config = dict(
    n_layer=10,
    d_model=128,
    n_head=2,
    n_kv_head=1,
    head_dim=64,
    d_mlp=512,
    vocab_size=4096,
    activation='swiglu',
    norm='rmsnorm',
    norm_place='pre',
    norm_eps=1e-05,
    positions='rope',
    rope_base=10000.0,
    rope_fraction=0.5,
    qk_norm=False,
    attn_scale=0.125,
    bias='none',
    tie_embeddings=True,
    parallel_block=False,
    init='trunc',
    init_std_qkv=0.0492,
    init_std_o=0.0492,
    init_std_up=0.0492,
    init_std_down=0.0492,
    optimizer='muon',
    lr=0.00409,
    lr_mult_o=4.0,
    beta1=0.95,
    lr_head=0.00774,
    grad_clip=1.0,
    warmup_steps=200,
    schedule='wsd',
    decay_fraction=1.0,
    decay_shape='linear',
    final_lr_fraction=0.02,
    batch_tokens=32768,
    seq_len=256,
    doc_mask=True,
    train_tokens=129100000,
    steps=3940,
    dataset='wikipedia_en',
)
Each number is 128 + 32 x the weight over its row's rms, rounded and kept within 0 to 255. Layers, rows and columns count from 0. Numbers have three digits each. The size before them is the row's rms in percent of the matrix's.

# layer 3 attention output (transposed), 128x128, rms 0.437, rows 34-50,98-114, columns 0-127
100:085129142158157133105102161152130104157174093134102118177140153173132198165128120083135157107139145073113163083091142189153147081128164159107148090074171158112114123144145119145120082108076169139080140117114071119151143158076114165138086119111138151085077152081123168138111126052149128102134084142071077102101089105169111105154161116189136085151144135157162136096089137181085152115046
086:118099146067127071172110163114175176104170178190165088119206202062051158102147165091146171140103110112107138130131132146135160134151130176109133155060150120124105127151164127102134132144093083127137196162135129129133186110112137114151152104194139123107151082117106107097131134118123122146112148198139048143169139163149121139142120153139058121127119123092158106111132170170178132174119
086:123147155154144119106147193152081163119157134185131133136121154183075097156104070119063125134158097093128108102140159103107133115121150153119093143207127125160106210165145070090102140060141090100118132080151089060131085174112153122097134150192091101111107176147153099140138120154114139126133110204167117142155133082165146112152088127120167147087125183125077125189142139090155111113081
083:182109169146114161105185107171125109137144137092134153120112195155125116139106150199176121144152051181154126137053096203057093101137111117116135145161125127131126137149159042117159114108125119129136128149173125121124125155135099173088104131078114155101153117120101145083120095152081126145174175190126161152169109070078146137186125132186169090145094088164144144113112094173134114088144
091:108116091158088149162109108162146174116109097093110129080175115103105108120124094098087160159193109104147166149084159148101095146128097208171198097126130111128097072126095184132104084105141162095126166118122093106182175124119124103150160084109154103119149077165146102090116086139134126127190138146120119144168130126165159085200245138138123153166129141097159099161169131128107118151173
089:177098127049162165130133117126141104094135146140192162084115165132119122191212095110103107163132120145135090130113113139094135130151109152092144134122209146197129123191111138099089047118115117096095117103105139089106179180129150141138110123191139159102102099086162111124090143089171156103115146112137154174151144145126122168173094153117165059145115134068118128103136133084125067078178
091:177108080111067112105081099148117118062160137121106099120117092218085154108115159139123087157131201124170135130128126102118148128145132067179103098113149125149197137171142132163109121204139186156134082142145125060153114104222139142153140159141096111141098094118124103122079091126096114128111141165063103080165154109176144152164118128117160125184173159159124121108101111146167120165126
078:154111073121120127157104122098045157156098122121162102140120093138142141165109053104117124131112123116165062136089149139114121163069138160094093099092064117147171119112107101125148107135181056089112121089090148164109127174170120146113111140186163176150151115150132111087061124129128121127100112141168150091163163100133156082115164089147187164143140164138151121205082116047117167109077
093:076133101143137073176129121113157117171180129118139091092121074155099137122131139092111130097118152103106117118150130146095140185066159144110122102135169172154150184100127172149130063108167140105144122148063132125189176171138162161093104118080140154097168113150093086183095167108149128100109126117097097079164103038127216138109146133156134116097123103163126123087184107125118062169081
078:152142172077103123146158055139119075056112152121115094133111126097083154085112133072124057113141154129200111167147145142156135128103161075088146049108159145163184181068092128141104126110177107127120102111101120086155134121190148157188126134086118147194134151146089127118140108147127124152108150163075156110139132096158133148081101150127112109115157140115059125135199181114151174118149
091:071127171124105198141163144190087138138145077159086045165134149112181099159145161156061128138088068132158114202147163099130173139145130140170114121161158112098105148154062131133102112157124086053162117136110133130118141142093173113116040153127176135102159167155136161143152141149139162129114089086130174096088152100148158100109133075138133149120146141143078179121110147117118069135132
085:167152163106174177068096171102104141122152105158161103061083095134146061161109114106101126101136179110103128113119170083119094128134131167124117132104150170198121122133120142180132127114140103113107140080066108142127135145098156198126164121070114118085064165078137099165166126096158157173116153114157132065132113060123089090124168111182138102097143077055112159150150114150158128083103
092:135133159137106154130138107204151114107156119101134065137102175127119109114156126174164210153120141075145120194125164124202126099173075110077169174127147186129139158155184151151101075085111160155131154150097150138124152145091147131109113156104129162144121168166163140114057102143128097113117072161137085052124157096144152118116126091109112117083146170166137068086100127177092101096169
085:147113169141106155128035145182124192126146098194199111180118148120176107131135166137122086133160133158101100111135113101113115167097115122134097156182145107138110145130154099074071165081080101135108162139088183162088147136173120093157127162090115190153068130148161129119100084138114141132161109144097122104084158153167136150143133063093082077134083166151140156129089104133102086132199
092:127155068161073145146116146133112105125040118097099119099137073175153086108062118113123051135140098122159081160104128136086197134134058093129131102121136103158177120130193155086117113095128095135156131157130176206089159081149100078137122162086089106105170143135131137133130148149131125040126162138143143141087140124164085175177148108095144122133129159083122152198117117137148112116105
087:076103136132166157107171161144093126149138096141185102179114110133133125122081068168180167088117117182133166184121115150115139099151126110164179137141140171172120135134118106121113092094051130086187142182153207155071122149099086116125142146065130116128150101170108116112095125135076216147086084122112152141080113120119142110117075084149110115176142199111145094156090096113121128157155
088:115113142104140132086139175101142112135167147058120174071111120123107161134079100164126144200111141126107134078115156144142117113098112136118158161110131208091187135119173103155135141098068130144108144093151109125119177159168096156138140094165121082088132135137138067081105164088175080121133124130095103174143164111147101123191118229117115079130122091104152147098079038111165104095130
109:194175072095129156149098101153168116097127107083129120111120053120222119093124147134110146119159140149149076109151107122137124167147131121121092163112089078183137126151120201104154120140147119122128169133127152157208173144162104161144160072150159118095122092079088084125129133162136131096126164139119131177185120136102099162148125167115097035115140117112165092159131116109161143055189
118:130194090155201174153141181129157126160097147063102118150131125118125100150081130071138169209138103120132153110135161155131148116113132127083120130185067125115146108156129126157185144170121116136179115050172062115090145097100082088141169137143155136102133205142121126136177151181108133181053117144127113117093134128138154193077142083098106109097130122162147165149141119091127119122166
107:118210092152096124136081132098151143192104122142103084078096109103125198104159119128176095102098108120110094089208132090165091129087122178147104115061113115148171097166087118154108117102148135135139135116086089101151131102125106121139136089113132112155039139178167099180187128160151077102125127053104139088149132166127101077133130171154139169132079097097146156156144119120158176132149
114:100109147153166157149096107099140059104087093133099085077133115114151132157101164106047146143060191125169091149138109147114144129117066115111134100079144121147108144138178164145154069160135167130168129144145120126160143172120115188149104078085138147085136124080121177135183148157202095140073105112114083178113123153145080138072151073153144142104166087123155115165165173134082141104113
106:168127177116075120200108138165133072113106163112069115169144130101137117106067103157151050126126149133105153147146134111093108165145184127126151178169157131141159153154084155108172082045136176160131134178106132136154088088150106126126067099079179106113169177090160141200154141091126101094184146126095112123094163141130140152101178135144164146066120180144108106114149138137124109102166
111:153120110131098118097134158092120083131111049157106140150076125113158141063115099113137111097150147168113170135098154134116152116144078127088113148121115090061099182101156128169198113169129114088096091079082227111066191091136114111115128143164142126089120129134128121183087141157203087103127112145114155092092146096173158139110137126104104129200172108126116138156096158109148073087100
113:135117112106154154067155179109137135108139166117072166170184136136157074107116131143096151183191155140100189121182118104146186089174127118071108162158168160121127134169111127135104170087113109120110134088134123142170137065124144168122070137133103162116149165158120177114112070096123085142079080146191145184128117121079079149136102088088121147132154110174108137155145112086180064143172
112:086136129132158139101146164104157123139110166156073154158125119157129166120115208084176090130134195174149124186156084077145086110114134178183167116174089131131112204148124168119140165125105065089104110104119056141114123119153105186156179092110135097165143146169081127109140175175159102176140162088111128123132057142124160172107072140122118157102157097107074139149138090142133108117149
111:121095134140154142146093127118162140101156157098126173152095145176137137159092150108142116076140172083184180112054117140117136132152101161155147120075129170121164137146132104124103097132181181135156165156125173153107147169199082126087126061168146122176173055103104184138096149161164130179110090083132060137095139160172164180109135141143093139096116062138114093171132156154151162094102
115:175138070156120178172079138098141152127138121157145111112122160116116166122221162196111146141156208122108098095176124128072118159198115149129094147157112097171115035166148103115092090136113159098146113127122117129156130171093114117101149116141113131122127069126155141152147098110107115082091150160163157122134133151097145151132145084164147122157186168084118133106038100124117039136138
113:118132108102129130091114120108102091132152114065158170110185128159104144185121054151069120144131173136137134100097121071107062109162170116147158079091153070147126117131158129155119197160119123185114097110068105096092119132132149161131129133165119125113070186112118141097154156122148120149091117131138059109171127138097110100110150148127131170188094077190158115064149079147046085112142
098:114129145083088152122124102116146099111159141118085161154108148108062162221116085084126146152079166138129109103131120181186149176115139079120123120162075198113097170131127166137138119098151139160087103143111107141126107164171107070043117106186139101154170071093096114103129210099110102133120104121121141145135125173103135055128110140115180121154139192130149127131127115116114133212111
106:083138128142111138149113076077161124096200123103167134163189208162108133157115132133091066122167168083094144123087132141178135064135155172100160138164090111112065108140066124105105102145183095129066137160115131152101111120086157199134142125112153146182158098105142073175127107114158143178156119130094122125153165166123138144140183180061141121104144142085152115158137147158123179142127
109:145075124104153132116122171160130104131104094121083149140077127126076126126123048160121134125143129178159181131146121157124153152143117107159108126153174140132139098190123187145157092092107138128144169168129112118191112204053097129095084108101087137207133121115117158182140177107078139106119125097175129130071156125098131171131130071183113189073078159182110150125144096174123090102135
105:082137108120106147112130120123143170102085160146131140113108113128082153131091166087171108133131105089098131133118213150088092106105148145112188087129136112115141123158121187078209175157199172177158157089125067149181150125096139106129112131140133123091099123064139115090164111115144145133120144137102154119191083108178094121110148182090172182172150153185084197162128097123122088103102
112:121140122114133114087144144154140153125150152141068121132138139134175189179164139135091094173110154136076135128100122109132113131084189135134104159130087058115083172132135081118086090120112058102142104173114134150102151138103095114124095133188107126160105177161062180117154103146141123124074134146205112162067116172158077156124155143154096068107141128164175114134224173126180161132128
111:089154114107162113108128174139095124141164074200108108092178137157149128122166079120095146121156158184164166127173111197144164156126188156106103108102067135123103130148118090096135116120158108153106093081126163104159150094164093131139177164138131105144110115103099137101127093146067179119168058196140109041115119155084094126147151105125127151187114131120102083108091146133200122137189
# layer 3 attention value, 64x128, rms 0.157, rows 35-51, columns 0-127
101:100159129117109163107140084137114127135138069086072139160088058107134149181179131100077156170145098145144130149143167161137101163115110118109144123145109194165116162152098090124199193097103141182160053138142093105045074161137115108139116151089107150169136175137153161104089133133145175110160144122108195103113147118109141095128110085086145072119123132142090060108142137109072149130093
096:088141064136105174089151149205110126158096094138128119069157110156113131106110143133129107127111085122142103114152062124121144145110133110038135109151127121107157091148121155102165079122139114097136139085122125121140198091115127079142116126122152137099156090161159161112126208076119105080098151185075089100093165146095130128167159226172148070179155090135110104140122087106095139158075
101:097133093125191127112102152094148096089106123099141122117107115105094100096115134056103134078125157100148203176157171137178104099118099112058139018118108141162128144095108057154141141124178130186139102127141123121164125126105187164135084158134149122074092192131137162139082112144174096151120074107073141164139137159107213108133125132123090158140084118163158143154115140169135135136145
098:134101153147204113161139109118120096122084154152174154147159136089176099146102152142179071135164114167135111059144128151087142163168156108068120079156116131121158191123147138162156113090121105134198131128114132172193114089141177057093121087082136126048118155111132197127113087113107151118141134077160158090141142146141124179074121133126115114125133151214110130150090140125090086115087
100:130150129157089152125163133095168099102139135194108106122096113131109069120183115070092138104165115067088152126152111132113122084139158161057063104093166099128077174105130119133127173120167122157199095140104108169083183121150095156104164110156100159181103083096129105095113137139149083131085124129203139167091117107200081103125160091118084098132089112098138122127096127151118154071180
102:098179116140147076143172134127140079121155088101165126133123115080117087181094136136049151155140146120108095088104098114147110158172139112142138180083149095097089184105153144122152156109106107070103093087168161160160084174094145172111168183069092116140157115137198099123114103148107166131113111127136144141177121142146108079077127087058154149163075137143087137112202174123165147119084
097:145142172161129135098150119120104135130124087125081118088091160151094162177161170096147091126182151129197157078141142111136087110131158111120156091135169117128177105131167154151147073150160110064130143063117070114139159108170165077155181183115074113181098122159116159117149097107099140115178087152158086115099181127091110134143107181116152147184063150101071114086149130199104139124120
104:138084151098140154098054104150140122121113175129103145139153129135149093063134132086100155099186148081141174086096105125172090138153109075116144147152059155156167198120106128176128077148128129114208102102142128120107186105120152148138086075120124060143113163124106167129128087144130127165141134177144106195076103115136125130152150128140120079116057194102088158118125180157133113114062
097:029138109149074110151144151156119154079154137079201162187153113099136142146157168181124096140153141123123081093119133161120113129129125148120111132139124140115098113094168088145137054150129131150113146166171122140064154132113146131145063114129129104073112051184139120142132141133148063160149094103199110121156132164122125071122151106133137106058069114123148185117127087066144157186146
100:159095137062151129070134109154149099135162106100091161168185177068145141122093102107126160123118170095136130043133167036147118128096137158141164114125171125108125111111121137102132139098125096112057103113131135121123177121185109195081160147142123132152109156157117135145057112105138084135119159181108143137180149137118080127095072161199081139147159118120137055130093095178139117083119
093:153074133116061109133146173127110160144140096098125120091122122131170119123163143113190095159127156143130115133121144079110121079116165138102109183124080088152101111105107115124174172154160192077140121106148084079140152116128090099129102135188142080118157086215103176122073079122099135144128130163158097212153076145183173120152186095156119151130179190122088140127146179108126156102111
100:101103160151118097199058106057112140159077139108151161114187177093116144104114096114109161138149189147096088145125142195131108150085138094154160142160126161084050176085059089125087142134150090119157190089152071095079173123175120138075157100093119122100149140175108114129112085114143171101084142170131100133153167170156144113159161130140141121115127149127109119139148152128090166090134
100:089202128136213063142122114096106167132172113121160093100175125104177107162113121095171102128107102140121050074143145112198130142201134108145113134141064126125156120132135136082104053095166136116130103192078102111105085116151111116176105105145116163121135173158138127184117169104125072144106159082193099146132113096161123135144113093064074130143144094149119127142103154138160145139144
103:096129153160139128056154184134138212122150113084065158127151110162078132105141172158117149151157154104155141095134162072145139144151197156122120136095097157117139140151133141161111157110160176140154185122142098162151120142126131080184110142059134139083158105094134135152092120128113123158092098107105150061142097115172117168079116125136145138201161127086219104161135076171141057134139
099:103156119136115140139099107121119096132091146123105065093153142166162109083143134131158122159081135100137139123101205137158131132143128181108159123070121084107127115114105121118121096138066146119083144123154122086073149136142141148098073164176063115109116232118203126152190161151099086083171119109096114108155199143153123082191113127128166129108086163183139104089139170163178126088101
110:116103096173103158128137132144158095128168063161123142100132097045191103165188132070119158071104113146101138129104095139100157130109077168123102165093112105135052156146128161119128167142178145122075153108152127105129149087144115081154125148109136168144160149078059076184185082155135169161108113120129134137099140186102097099146116099123105132117159114120168165088225162102141135144130
106:124114095121170118083112099132074122183125117123120146120166131133162148117169128119226084174105073094116144141172137095088130124092114145096148124118171138127186187117145105085146075199187114206148132082120086183130136116116135091138108114155129110177138125117175119198093104120151130125102132091118121067109221114165120125116078119141085150129118088126111105139134165135119182114192